Weights of a small transformer language model: biases.
Each number is 128 + 32 x the weight over its row's rms, rounded and kept within 0 to 255. Layers, rows and columns count from 0. Numbers have three digits each. The size before them is the row's rms in percent of the matrix's.

# up: layer 5 MLP up, 2560x640, rms 0.0973, rows 749-848, columns 512-575
# down: layer 5 MLP down (transposed), 2560x640, rms 0.0528, rows 749-848, columns 512-575
up749 093:150089171124054176128129074046092073184145136103116114117109134141110123174119130127150101117088103158178181150116129169120178176146112101130081158145129123152090135129096119156119165089140085
down749 089:144127169183075126131138078097176136162122155155168115149109173176158205170072118151138172108130111081156084121155117165152139156089155170095093182119124131085055169154160089064154112159156169
up750 107:101099129152111145163175147137129081140086158114133163135108147142104120112101122146131085141138103084153088143154121114165143133131184153089113138119117128129174066100098125106107100118113134
down750 103:180118144111104130140079188106129153119135180075065115122124149110134144114095133163137118153142125070129121104159161096112128123136133140109102141158130119091152122131080192173160090164134137
up751 103:155122107127178174097116161139101081173160108108174140112147035136110155145119085177191117107127157158157073164146086126151076178141118162065251069102123182130102159127097155115119141162162064
down751 103:090141140134097090131131181118119095136092135134137092125091102090168179104149147119126141138126116107130122106065118152125167138128096078173090097184154112160117161123133136146174075132114062
up752 100:086083142133112158106155128165179072131150084052098174128125137163176090075085101088104129171092080082122083107157082128108134141153158155158129127084131175090068155169155114124164086101112150
down752 101:174147110087123207151188120160105179089094101127080151093102171134105115132056058147144119153172066168137153127144175075148116163144152185084067116093087131141135168123114138116131090083118136
up753 098:118173166108087107107113097115087172122102206142102109159158153078113122144171140143110130106201112104117117139151107112148176107124102131162139115190131159088097100161125123110094074168089126
down753 094:134090193147171087098099122139124152111060096154161150131119190078112139178141088191124133100118110116117101186128092113095141130117197145102116062110151185085114135193132166123088111176078142
up754 103:158145148098122120120118167132124111123140058164180143127150155084114152106105137177156108119101041138175107135149060151076131113142141136151153066204146136101097112161132147111171098123176165
down754 101:123125169148145149114115108095113155145126118133160180101152118175131124205123097156171139187130113126119143145140182125061139127146135108062175173116216115061155078140182109086182155094139100
up755 086:122128138111134117149173097155153147151117121141148146153129165090135090130138186111151138132106089070164124113131153162072123135128161174105123145144123195097152125132160105135135165122161096
down755 087:119080107164168114150068135130102144171171050134154124116113147167146152120132183131090108120169124196117090166092110162177191085177154079139094099126108121184143150099110098054208103105165125
up756 101:081076144081141099174125143090084135089155134142056105111098118171167139189150142099118128049092145173056153170109097163068158076178088123131121166151142141117078178098082097164132108143118123
down756 096:132153148127124131113131127185123136096124162061149148086101123130105167187103192108113145201185107107118107130096080139134121101141121101144195140176126115154169108107118112137138131121162076
up757 093:170126108114154160199113109152170189155179108119130122115147100136194037136122115105149162112098201097137136072108174134085186105106124110124174132147192137148103107071129081118119114091131121
down757 092:142104155118175129126167123122080080124142090082113055096145118089148143122146185078079072149073101171162158094176111145142199126131157123191110158147164132148135052072080134108150123149116100
up758 107:107130124164104120148137079146124144143136116118082075101131150166177111106100122078209109156120159121161118129122119105130119142119113125102125144138148122153153113114105128078122202164155211
down758 121:155097119152164153082107169152176128126167123099189200133194140121164150145143082115134172103100120111177112131190137124117138087145119114142150165109095104146121131131110134164121071155100100
up759 102:144156166120120115146101138118119116145078118131161144111106156199071134159138096053108174119125138081087132166113119173120115160131144163120074154169124148155144057142094158102103176102131143
down759 101:126163134080058161095147081154136148116137083144126114181079176134117116148155113090144115092127072062099160121153110091108129069110173100108147148100146094137138143143157136091120160160148037
up760 093:109137142157178093074080129126104081099150164107166094169147119046106074195147145130136088181101193140222196107130117116141127167170108151050079126044151085155100157109200091150161179112166146
down760 090:018169082148168145131134134110125170223154129138152119086127171176085167088119138106124164177043145106083145153072172207145147091102134155141162094162165142109099148127108150114147030121185113
up761 089:118164089146153134145122081102132132163209169150057106174147180123138124128159121123153098157099151129135130122145142106103138156090147135134175137162150144188162123126065146093126099103148062
down761 085:113171142112119157110139115093137192116119139131129133134147147120138128095111046128149135074081122150165139130123174110127102119207152168101098169176120148158090128118166103166096140164104133
up762 101:135138108155108103157114081121139095138103090149086137155130140108143079146159123126119134110135090132153102163118135119047143039151176162080152119180159136121120187107156139183145134131138120
down762 100:101151098133097141147108127156109115105140209109119115147139099149119049142100123076108128073163201206140126137100179091121086150104097146127157125176158166148172139131105122210191154124169064
up763 105:133185126117096124156117101094190081130110205127119192081144128130157141107154093117145122167080119133156114135156154124125138124121113059191126119192097140135104115120082089166139089111210162
down763 106:130117130224164158155120160127155160118096108116176133192171129092169133157079198111120153140172172141053144125071098161097127180158152169114142125098110140117153107183133125204123089145119125
up764 096:144129119087143175135132087119119155129144038081110140147116132148078149125119169140145127070080124152089127065120108175110113104092134123148181128098111086094169137091135099060178181149073194
down764 100:113177081165111173146148135203172124149121100116052142156091137126138170149147108106116132106139148133073102165143165131181098133091078122100196118179156122112162155117139079110187087154146099
up765 100:133119136159109130146119118128175107147140071122138131160080115208158132093185127208091133066115117108147054131089105147123075124124155149110196096122175158120230103135168163141115133127081083
down765 104:100065116113174117112109142170118082137121187073145155097139161136182115097153168117140135084112132121094141063104160167174075166134140094187131110128110131129079152147144068133056118100156088
up766 092:139070129134115127145156152150122115142096154177105051101109159081107125099087134154157160146139149144122167099129114092108197057154089146074080129105150118098111147065150065069109110223162109
down766 094:159123137089140187130178126126121107129137128159162138149122105115126102124177106141103185139078118180129105093135072200147087158124127157124109123106102132111107128061130145132132120140152143
up767 086:111146097131083214125138145145122200170155099194124094107171134090140120191128135091118133136137106162071127187152113182150131120120146117159171132070144073171070118094139117160169156135128140
down767 087:135103147134145097171127138106043132171110096075143109136107168129138190081180103091090091031154166107122183138107156106127131109122118113140141078117104080097109084067146136079216141108132106
up768 106:106146127177136083161151108115138088105115166166087157151151114160115148087077127074121144144142141110161140142177057124098093144179144213070173136132128110119145076054122056133146121159152097
down768 102:150158145079136089135100120134144130126124181091147113138117119125118145059107213164143133116117136124131181192094151204182112216112162142106071126168130109099121148142116147100145124137125087
up769 103:124112128175093177150161124125127099118138109178116069105102143110162132087145123159185094116139088133113139137108098133093099117148138163140163147147064096111084120119104072076119162097149119
down769 101:187078113122091152112121150129079044173101101167094142112098113098123129110126114178118139136190103120142097126153087161112152099086075109127081096137048127144162112147194128149150122050155162
up770 092:105155121176146090097047121210132123124096117082117100142129142101158159144130161114205157162167158167108076060133067111187132098114154210162089110141169083073121096122125113135138127137150140
down770 088:125141137154106151082091121159105097153169123120105170141190128089106144179159111197081129152139138094128146146098145092057174152139203166124095120101091080152091140141104126114134120100109136
up771 099:137132103065141142164141140126134113105197163116142086167105120080164124165174124157111093078090160098120120124115159109121166171135174107143103156135087100154146178121118108107192161149103155
down771 097:082127096181130117107163111061128135136156119134125129037156127140154149163113097072099145122203166118132138140056158141101152109085146109136108143195172120071152117117217082107045110160104092
up772 098:159127150110127141150139163106114105111047140191100161080096120143123153139113153117129090116099166095133172076165125074147119122123133137134090087108076121058110148071045132101115111067131145
down772 095:125113084151113183137118161142146117135096098174131123087091074186147078139101156129128087117135116139105157131132186116090153205116104096091102099139080119165120158078135132119152114141165075
up773 105:145164107067119136125149139055131142117103127117131084107080137132132133083128108098179166119148113115111094120114136143050127170199109118081123146148122173090164189098164115110148135115166146
down773 100:176218095160165050118171113096184147101153143097189134147128103132130126094142115146136142125151140157127157059081133086140115117100150138150084135079189136110139184134126149137157118076092174
up774 091:067146106099127123148089203071220190146133114075117123117121201143113122096138157134179115110134094118134096087126128096120120157137170121132144155182107148178119146084150137094136120117162137
down774 097:127139145109135161201118100123099176210061162116060175150099110151099099129099080075161145086213111051216142090169161150144115135107138099068105141154157136156151169186117119157122137116126123
up775 097:120189136127096139112117177135105168184107098174062171137182103081087124155090133151114116167127132117126132114056188126128093137113149115066103091183110056166122133140090140140113132149179126
down775 100:095095130127125123137105118120143096154052172143081160131104116163077204132174141151090142135103141159193109139163126194147182141120142151068134125124153084107132143137091094142080140168128085
up776 100:106194119094144134193085109104114155132098084129103101162129123093155123141108089137144193113204104105160110141127159152112089067123171118121118112169116098046105068107113129148104157130099118
down776 095:128150131151162087111139122126158152130104098136128173158146044140165122136134086109114117098121096092088093097112163099128162109167192109142076110119087163113133131088128053145074155149105102
up777 108:059166142122185137125137134111132121062109083177100103117175100187162179154144143119104094100144120179112089144092120188143143139078061138114164157154089154115097142142126169097095098108137157
down777 101:106135164077160152155141148150155110138158155092074136119135112157126194108146126118140090099149122136136118106105214157158102122065104126064125136139122114191091108109174122141087088082098134
up778 102:167206186113123145125139085093108106074146122099130112116113142104132202148095127125197177208094115157117076077135133128127187150146164128110062113149141141095126117103115143206161149117158136
down778 100:067179055119115142114105146123138155137130145204120127173131151174133096156188099122102175090070164122124115151146101032143113132108136118127138154104162118131202134131098123095146043140148119
up779 088:120125148108099193124109197136166109108171157143141129090118174132143145134075149133211095106139145225131130115122173133105137121026076138125116154149199113122129135131104082117093143141129069
down779 091:085100131092164127118129223085157127104139144108152116129087070154095135125126135129134156153122110088166124153152120149095156128132180082117141188042172172172145184123142108147136119150126178
up780 095:119104131100118115173120110106132086047119125088125099153125182119146126162145175135102127122121169107175106124093162098065119122168152078092064116099143099052089150148100102142107175142107105
down780 088:117166122116189071113163148149124172123114155153117169117097106128114097147064087143150134094164098112092144180111153150111134121136137141115112081142106107157137121130124152125086123093178135
up781 107:084134164073116093110116123148067096122036122165168166176150092105153112134108122132106096184159140131147134104136133120113112105112107115098145130096126089158100162113127109108104098126088200
down781 096:091098131097175117068126112120076074157167101109099114186163078130110133126156108127177121120148083141136093151090091107091137193123113111150115142111124134128117103120148137174034113141135139
up782 094:136144141154101138120133091130117086111099133144116124124122096127125161161172114138138119125105145147158152152105153067063099140169158108084106144106126083138065102133130180146113145181102101
down782 093:120086128135153126151145134072117148085146183068177140196141158126131156159095142115117163147123110099070140120137165205114117165151088075126111158123135152085095072093140078161140089167136103
up783 091:144147114146105156176108080106122108113154096089163200163112083116173179067089132125182138147182114096146139137150158125089120140143086107137173105168147103124099081141104118153113181125088122
down783 087:136105097015116110122113174205088197120150135146172106175114098125155163139127136140110088143089049131096081092175115127106151138093132110122140083166139151103124218078110153068173155079167157
up784 104:141142117113155136128096135129139143141115137142106163079116080176079125100112130128049078166085089117074133159164106126142118168101118167117221192170136141168134136133148194176165168126077125
down784 102:109104115114116140133138153102160129117140114157102154146121066146095099068108092182120098113081118157164163090182103116113099166175073141167083124153173063051107087156143116129124147119141090
up785 093:130131113153176163105137104087129100135114174099124129142133087153116119090143139150145132119109125130164117085105134164071170166120100094148110127141109139171122110101078091132191132154122085
down785 091:129124134119112119146111161161161076058109123100093135162135146098157213147085063074136131168130089140179118071156121134156172086168132154137157108189093108164131136103109106131108154097118122
up786 104:153111181119145115147100147136174099119080084183127132181083125069079120121101122138062111097107116134118122140143128112135077159138095083130118139087138160138176181166153091136106160135203120
down786 103:096080107152135170094149181138139138145124130152105178171190070149104131177157103119146143134101058160141199113096134124161134119119124189151139098125150086155076111159162087158173151169120159
up787 096:087146099136158147115105050108149097154145076119076195094125169118142189100154164082138127129127096204077129114137118146144100127125081161121120113041099117118094112178164100132168133150140129
down787 094:145128152068064102111122134123130099120156108152145103056144190047139135126142137146196148172163160167148113131085155170113157080134121137074107105127091172128098153113162188109171127124101090
up788 103:173173113153147167080117139096124176126142128090124154117117156082111135131159162125098079134101144136133174132165102165130092144135081145143120198115113152076061136121097058115124095104089115
down788 103:152145149161089179113118199154117095150163135181159152093079176163153120178166152121131188136139131048119059118140129109123104178119132137157080115102078125170029125139136083134125103172086142
up789 102:110149104175101101119112069157199130132105117193095146147145126143125115135109117118154097162098133093129095135098160140100166150111120131092132136130101112126169099091120126162058082173177116
down789 106:159116095126062139133207113172121094144130145127124072152164121111125154121141108126159157103082118047140120100071121117115115099081160217142151154114163134133170174118140114111091133141153135
up790 109:041133110170093134171097078139199173124119152144108122153101089153136120111155116130135125184155063117111058073175112115106169164149098150181145130127090202168146092136151181127171132168058120
down790 112:174100098116148155151111202162096155120116131138149149097100108112098154130128088195159163088030129150106113157082103119162175119127196122166095124088166135126128124144147147133157115096124132
up791 099:110134094154159136192102119050172129068114143164101067125134076125091093166142113125118127153150117167144102140120146139131141145093083177101145163108155095164087132100108155169142115102131124
down791 105:076119106122116155044155111147073145137121056142153137145130131147192142124104065104146159145111131149143146152125098152131060162134146134125122135149092086185181196084181112095125209112132049
up792 100:108133143127127097146060084098168082135175103134162138108130108103098070209114111108148115171147090091174156120120119139145116046126165128114086142174131062149203179070153059141115101111153130
down792 098:131205141147111066188100122109106112096123118170143140133132109137128091196144105100157143151070143116068164105149131132123158120128123124110083142119187171110152132140136094122176102124139105
up793 099:126122103166141125138184164064090089154161147109122097116132143091130140218102101091134089131141120107152126133134158109133063135112170114173183098085115103123158145124160149171170104188124077
down793 099:052098168107188131131101063106163116106097143085109176147119105169120135161174189063201134114113112176134136097113182130092107173181122136130166156135112126106149117062110122186109171150062155
up794 097:180086127094120107140165108154105166156124109174046178131154138177117103153072114133122164170139138115147131091117150105121134109149155098099113117100107142172119091134076153108145127091152105
down794 098:117100120111104158148116142122128104134151189137132120127151131176081119121065171144100168133123138144106168142111127151163135096134139190153089149094116143123112114151118113147159138129105125
up795 114:149126083127058102125041138085070133132155148103150103105137163189129131092101165152178127127152118068106175097189063162124149146203141139134137127162103115064120150172147109098137150151159061
down795 123:138164167164116112132168132145091104129152073181206103138121155105142122161130156148116104112131140169129210118133125138143119168103100117108201144119149152109171114150096088133167186102137096
up796 105:096153157094167154099106121123059134147088196179156091135080113146123102144079114121074075091129142100110098108058118128099128141113146169191159140073132183163043099155174110127135145120105111
down796 106:105100028166112143126167172150120150200084121148168063145138169148133093172123126157115172089146155142153171115118086163117122162125091035136153166114094151158125033141144114115167138160132098
up797 091:139106180165063117111133110087186106139090108105086149133180097120078240112153139103164150103200092156180111118093155129116152102196182168063147059163135120133122129077088177053069097134150184
down797 090:179082076103178133115085080160099151128194130118116149102117109149131117095093153149180111052115126160120171182073113093121164115105156115116111092115123115149144108122127083119094115116135118
up798 091:116116166088108114108108113139140172098164094111137074096145170100067152165131126115137143131136163124112125143117126156062154071105129120155150139145158100139109107136096152153114143144133067
down798 089:107139174137086076147130171107176106109131127132115122096089150120106027111139113159115141144118121135150142158154165136130116137059113148116126120138205153093083086094136150138118135091139126
up799 096:122158091184119110087129088132163135153062099108106126141121111089159123139153103158110129132141136123153135134119090160114134105166127103141132120135139168094079181091095112138149142102207133
down799 091:135135150184137180137164178091117098128150140132111102083137140089047148132116084147096138096082188116161162145128132140142157172143162126163133104100155114125116198156120144131188139127105152
up800 090:126193103083105165171169160112168147130098099166130156128138148154169134187105119123112182130135173103074118149135112139157140134162162148069185142091145186145123119118132123134108081159133116
down800 092:159140181109098066193122138190143137047124136110141111105097135081184122114146077113101164125208114085082154134097118133079131146110104169197149126172112076119134119128140099173134108091186193
up801 096:113085142109184131104131151154103107103128160154117124085105135137176167096132193079135124171153094105155104182169143128096147192136106159117095048140204136098102141099113140166115165110211134
down801 093:117132102126151133099123174168099130170161136135109151111152075122124157131161172171207165056133093140110112126137102146061176181152152109163190138099120106158069122120126127121111150081133166
up802 110:109168153182088159107138149169103131149116165133127138116123143157185082114094088141169149137081123124142058110184121130084154139159109195145155113126211128116111051115151087081084055132148166
down802 099:118072165154077150158187075144149127178141072095131117156145115166151156101104096111115085087148108134158159167121120095125120132116099130128174142135140170190127102117117056032153102087155160
up803 093:134081132105100120125104149110125124080147080169124159104208155148159152113178122157109098151107153068166162136080155207125114091126149091134040138075155134133102166110176122108158179111158139
down803 092:109170077115124126107147085101138124189158145104082115172120148105133197144084128128158191141127142083043105123089098086163101145095194160104114088169103090138089090163085115124097082097099078
up804 107:050116096102115128133107108072146162105147151157074055121122115116097128140126134080129049105180110048105175082154127135131125115170156150126175125137072164119104167131122120098158124108155150
down804 128:114100084197120136085158083112151149152116151083169203136172088144194119134142084117142206099120147142141090098128125152124081133092122096133171103141082157166134148124137169120126134156077112
up805 109:154146086127059128100055136158159114081118082190104110110078119118164139152184163154150112146129179098166188120158115113159178116112157116108175075139171107143134129114117149134104130155114156
down805 105:165097110059121139180141079128185153108157114114155127081116118146155198174127172046137139142113118128117124133105107091130098093140152125112135120092137117117125142129141170096160131120164101
up806 089:102141097127027102108147168090148149095113108109168168131131103140087138132152171137186176166144168131158145137161101165113115124198124128102087173085149132081135105113082087105056174145111065
down806 091:146099157113191160119077129128162055107093128088118086133080121128126121099106128151122124169144153128134121130121166134154134127117175069165164089187091140105092124162102126090127131167162138
up807 100:131128149099134149077122102091100099137087068177183147138110125132124058178148124089146166112113144085171145163168120148084144118114170125088083116143135168178121178097108070138109155129135162
down807 099:169138163089096152114167186122145120169152110112115103135145164117126197089142119131104112122103078124097177085146085125123116139075176124176141147139064147156101122122127154133132071185100166
up808 103:156113085104063106158124089080185073160122212190140173114083139144206110104118121110083126105063134110146084150144179069170135149168171138116151116162140199097155082108180108136113125092119101
down808 098:140116159120073093084205120125143156134154140126121091199164105163155188118148195107104138129131106115099089111116099129130069117163111084085098103177085138151133111080110136177136124092154157
up809 089:150152089138103144197143101097096137162189075098081122089146156108118119137139121059168104093172149090063104112174139090137102117127102166170131166159125154115133163116143056153152145138164162
down809 085:134075126093179116116115123124114151106102110119186081226131084190121066099142114128093146114153127118172148158108171104100132083117161131152128158117150106129107107139112110092136055102109209
up810 103:076145118147207070105141155156162112184157129161114086093103128065092149173165126223116103124077151088129092107097163140138141126126166084170065095179051142156125152170142082160169103135154123
down810 096:175078134159122112112159096119093159112128101150147085097099131133096139068097122142170086108131127159189148148066197161091122137167111147042153099112095135160101145137158181155077076099134140
up811 097:074164086101128092073146146169129131163168146158120142124109135112067142071152196122097131131109114116148157155117074099139134078135190161125145122133172115102116155147121104132190173079136118
down811 096:096112094183090110178141137134155125125114139158153163168117115106112080166162125145129188145131132147154108132133139140080182125160122142171151161153080139100118163109108145125134166095140116
up812 108:061079120132174136144174196125077091111159107102112191084112116112111096122141139079104119159095155098144135186127161126137109065087104104104159083127092129130150141096117123100098138156155095
down812 102:127132085046194101153170115158137134128135098117112135042155146133126077060124125128076174091104137063181115187174206110110118145174107090138179173106136114045116126083132111102119119123113111
up813 094:110126134103101103159167108118092119084122154157117208165155144085133202091129147114158125183109154149106112089161082121109156041055170126165133094146153104150064143166174182056155097108142175
down813 096:128099129109150143125120105102134095125118130139112113162105136156141071130185123071110146100087085146146155099177158128141153130122145162113110135121127112154124120122106107105082144100106101
up814 095:106151177089140105148093123164132159125101075099123207118162111089140116135182138144150100141071141143088114149115096169036142103140141086158140111154100171087160126097094088099134196146124120
down814 096:135136113128085193147091090188113125129181111154055113166103137096160177127102102191162107165125189157137106087108105161129143142129065129118161071095151131184122122144086068072178144143088075
up815 121:130172087110173118116109099075086127170165078173188116110112150089102170137138157108103115149147101136142092113155169131095114187134088164136186105180106122134131121169149121148116102083164144
down815 126:170146169121155115133122110177144154116105086122134172103072122114128079132047110134154106134097136130170122134133146141133133146122154105107120134143169050103127140185165140049112129145127130
up816 097:095077097140185064098085134138216102156116112111072123120168211106100150093135176145073099123165121151161134118191111118127107170170102179142129130127136185064128148180157099114104146075115128
down816 093:133171145162084106143131165116115152104169185107124063151122029162115119123154142151121117154144159144107196168082088200072131129145123124079132152128153087155162092160059135109131101159128069
up817 102:088198132045091096069175107102098099119082126096106129148182113099095134130137158099108119123148105112150188117099115129148091098109134151151105154140108077180083093123106173158078146152106119
down817 111:163195129171182062152146178170121144153190102162144119055121145113116084096148070102080164170138127124132153046116105141132166187150159127143113123158098132105148137131130125162084135147120125
up818 104:102089090105103087183102069116121121149128136166119112143131155113136162123038090137080136150113162122163136130131197097121128101134157087181122115164088160114114082104147119133150164165107138
down818 103:150141115111140145151141136109129107206150140162119055128099119082116125100129084113162138199085122080101120092100132097087069166170092087132133128184102179110119125135145161107190188149075127
up819 097:114127133127035154130176071120154089112094141096165124100147092125066135134095149135153109107117123063120127108122208116140116160131111150158148107114170109111120125067085178188183168106079109
down819 099:086140122164182158077095153159141123145180149118161123128122116086152114128114104107173125118147106111117104103142117182125172164152057155137089206076086139083102139131148181196083125107139159
up820 112:099116121174102162090102134082102113129122152176123111128075165144139216183157136154092079092113156157185151121130161119134115118128107147106066101132119121088104146128165096151169121138141092
down820 109:141107074066140122062132137147153116121076115095141139104186156136120113139077188123082207136152155136074115128155134181169089110118130131138122140124094158153095118150178133120115126145154119
up821 102:102115112102108118109130086100060101103135118132171078141159164143123130178092139097144101109116131132108161136122147171146186152119171172133150172172143141123118116087104149143131143144183123
down821 098:089129110135164156126074198162104123115133133156105133171114133079115104129148159160141142127145119164209127129077104117140184080182202134156109064129176133074117101147093100149145143102166081
up822 096:107132143091108133140121081082158102125142158118135163165212066149130117101146186106136111140131136148126155101147191159096125106141122141176098122135131200098142110092106184101104114129068122
down822 096:129090135101162141068162061049099111092153193086092130103158124133113110063121137115146125113109151106150115184195126123159099142075139173088103161107133145103091201068117177149135123124144137
up823 104:149112142181150136124099151139097142114119111098113134131100080063130125142139145163104191114076142112138158091138131170121085083147088184139147120125078116114090106110133090136131076210172129
down823 105:085129116117092115151116110140021170136077080067144117121157139143121156100149191153148156155131164099120122107146104144076110149155078118113127083149087147097107096135106068126103077156138132
up824 100:105071158142175116106140138148134080157147151122168102094103165097188083128116110142148092111161109204102151135132128119134089122096128098080122047150140144149121126041099090097071132141142066
down824 098:131149124094135123124081168073121142137113086132125115139158066180108157145122124126125142119159135092163138073099123173084151131108126133131172146118146112156150137120121170086117120152100182
up825 102:093150129075160099127072124139188025177127152167088097137111151124098126102167109179083125132129153138143153123135139097123049095171120121136128077136213080100124160129146159089154115110154084
down825 105:038131155142154128151090157168116118183085169176192142148132084169087150122144129078183145098124132183136095171136115099116144131103160136167180090047128097116101105205143140131152105111100112
up826 115:136131134165131139103130101083157076089083142131106095154144136150155188142126150155135130166174108138081161167120171199058092149146058161139132116122126100102069113140167105116054118027124164
down826 110:103138117098150222096125099093156068057124103135069112084148132083114152123153139194113176052111101143104117171115131151107096093074105168129131048097102127161145151105101131099041104099135135
up827 095:135118110216091119162095091108162116171163150121098074156135156156117133105115118174138092107106125073128078139155156109178126092099092135113166098079145120133138145099111142143164081160161159
down827 093:095145048157093084109122126127131113111142149116140163130148138138123159114127193098121126150083082144089169094102129157126136078137055169134115172033163137062120158147135131149101123126126151
up828 102:111100096090097115196085107108143107104131088150110137142173075156161124144129121108140141192174129127113111181099149159077084087143106147133186139122100135181144124118073109159103171110178167
down828 109:136180108211102171159087128143126090165160101118074145063172107153141158107155159141206146163144118154116123085078123088199129207168165095059162142138120115141112119132148096105102231153167121
up829 096:140188129122171130136135103078167048085163088079115085154143035124104134146086125083115175120152155132103062143150045096115130133066156141161179084141138111201090105106101087101161086124148198
down829 097:115080121101082086130105100154152133062147067159150149138103159179140110084136137102108138154186088174087148146077135128112162107101160148122126117137120163145119120159153105110118082137164191
up830 091:102095146135124126162064096162132181128066079141087111151106160143076063070069103157146141125210135154135159131130115156146154109069155146104080152151061179137121196128184107065171178102107130
down830 092:101123141163120201165101136147155107189133140108150160139159119139143138171143115123124128153113125120117079119160120156094121163081058103104111098086132128121133091123113135142142069172165153
up831 101:110111119156092092139112135136120181136063103137144182118177155092149181116093109145148127159105138104032212140106156084105136126114139121035084155158126102114114066123098096148132216091089084
down831 112:142105115131153114088119147160098153121164155146082164163119173142150159133115100144153150072208097147144057127077156158176134104109109070113128139082160141105112106110144135117163111139081094
up832 100:128109073105140113149129181154108110117164164175139164161147142143188142143168085160199140162109178069119103121178142103134093076096130154109117133140131124055115160149148161151117124163134178
down832 099:134163117166156154087120128105130149193061145117152142084109137155099095129157112081158160195125157117159161103149108095142104142087127109112149130183100136153082126143202143039133115144157112
up833 101:135176133143117138137103122137205133116115150112095105145033119115139140097142175136111130179061088132111058155129103136166129120126146161153106136130101173132096145121177168102140138129088150
down833 101:114107070109082155152166135095190149145119102143110116117164085171085079130144130132099093097144140150116127069111068095150128112136133166111122155122144170160088122125114093157097113137099143
up834 106:131165113204052128166105123138115064112124109148093134099122143155117167153139101136118143147070134145122145099173140129112152118014152159138141131156107157127133167069121127098156139118118141
down834 099:139140152150125180115109122154149163131081131137150155126147118146082115115134135167135151118151104121151115162156153105127133151082129142141159169166113152073127219130163205083106104144127094
up835 085:090124160156105162115114138128106100124099179142098165106159112181178121148167107083141146109094104144111136094148120181152122085136140170067180202112154180147119099121158121133110139127110156
down835 090:161131138084197121124137146124149143046155165113114133164171166091150070141102137093080151128158123119098150136076126174098119134139132124165122135147111099204100134130132154123154150122215111
up836 103:073099098127095114142162125090143176104180124082150120160103074121166115112105195080125070102154122133097134186207120126104136086129098098130107084090188132143109101136169112100138101081111144
down836 123:155111121148126128092170115155110070128106169116115105079132142073164134124144163099115134164139101132161092100068144198089142146156157184115159123101077099122111101154112198188148182136143136
up837 109:116163121120164111162090147137101192146131175150118119112133201091128077115109064085117170187031121164151148098139129085102134082129092160091129168122164093150159128102137132125158128152099052
down837 110:110122151107085153133205106148157170077138152091110108111120168147138154145147137141150106143147111147083113128126124136116171163160126120197094208166059136198135034159053082141150125105100114
up838 097:110081137131129170137107124120029087199150097124086147117110162105077113132102149159176131192201147175159128139095148039167101116111146138110122090100160087134140112147135139128116125140115102
down838 094:107115121160106133180122171160140101125148154143094136139119065089100145160156121151134075102157047095157088120186116089146157136102163127155122089159190149160100206201143098154185131181090152
up839 098:137167124183166070145064146066177181143141115183208135093142128187111179089128130126123137090096170159068114134128185159171126106181136128134206108079130155181129116112167119125122114180135104
down839 109:178109148099113107085113127161124084092141116138125174139086117091124102168142105170076146101107148141145186162142064069120122131070144133125077153108212123083171062108132194133093059138121105
up840 092:104174109130172133105139093101109119134054117151114114102144088185080086136212144098170065142151120189133165111091123068102105098163142169118120112099135158158082092112062112060166161051166096
down840 094:167131082101115141132153136110136117122134174129174161139106139082136131091128142116185119094172109101184137128114122116095079121166069110050107121066147115149171100120147076052178144161151091
up841 103:101188118110126112155123086133128091126096133133105139098141162154104078122076157118129110161144153135076116111115118123107162144176128089122153149096128149170099176118084094123142090142103173
down841 101:148149158156123139111134126120121135142157152137234177120141085134163060108082124101094139068168178144066132106145113177105188126160123038097151105086114093112173174107151109134113122141117199
up842 092:197150132115148103081174163196144162110146108166146108144163183132133168090162091154103137083118091142135200129074094113104164115097183163163133087080149100187150147109140092133143111171132125
down842 095:122123116137135126146141081066148124155076140170081121116038058155160101082148167065162076157102189117161077121151142168148126138134070163123107129156123162095163173127142155179074126101124115
up843 107:130093138085099081087106130098105222101114107114127156094115110096104102116126113131141176149142132122100113094145112114137087125131135140150114138116150104161058103179068131218127122173135123
down843 101:191108144091142092135091082137109109161131175212157124081153125094105193131101121084105136130119079089108058138090044139123146192071130114137166130128165085137162142204115094098083099091131146
up844 100:146230105128133136091141098056125099136145148137102138118088160073158156120088137130102079113091123131104137120156158129136097176084077133118161178167084150148104137115119091097144158139143073
down844 101:135175173067108169138177140101166120138129143147103128089159097134145180168108122149203065135118134105125129135197109165117125125142124068091107179097166139172099124080118127109102156127175133
up845 100:148109079100162101093174117109149171095160153159112098146154103084156106120140204143197041076148155168111057120152073092194103104102147142200111108092136130052089097156128136152097180134161098
down845 099:138085097119154132166166110179177131092152143110106123125149100079074111067169109092101134133131155186140155130152099143170140157150150199125121136116140195084089117088108082127125150118179138
up846 093:134162121106122128170133211146162082098154154096113122132108130116139161097183105122108100155126101092083184169180106089144119139132217126137130155132155098178121066133128153061114102096096056
down846 098:159070095168145131090112084128059131128125130025135162116130152117111158157114151100140145090112106137122119140141175158146111133128122150102075109149131143123130159195113144108097123096132110
up847 082:141138121099188113132133101146071156073138102161110084107078095084079070118101117098089127107158124175081115171142156154179070184108116100112109158160169079132150096111144170161088169164119159
down847 083:137202158131130161146135149145121086132182155123179065116164140159147128043131142117103171062129134167119109131144116143151110102122115101069076105193129136083095164131142134143154104102143091
up848 097:116148087143117109129123124146148077096109155103083077128078122119106155137097157100124162172130156052098121174137142086118166111149110161092115145093104157090106125090100186155128180138101165
down848 093:155160138165110104124189136182102117128134155048136118090082128073086158113066134171094122090185109102147130131116129103111143196047127122119096080151091070193144139163129117157123140099101078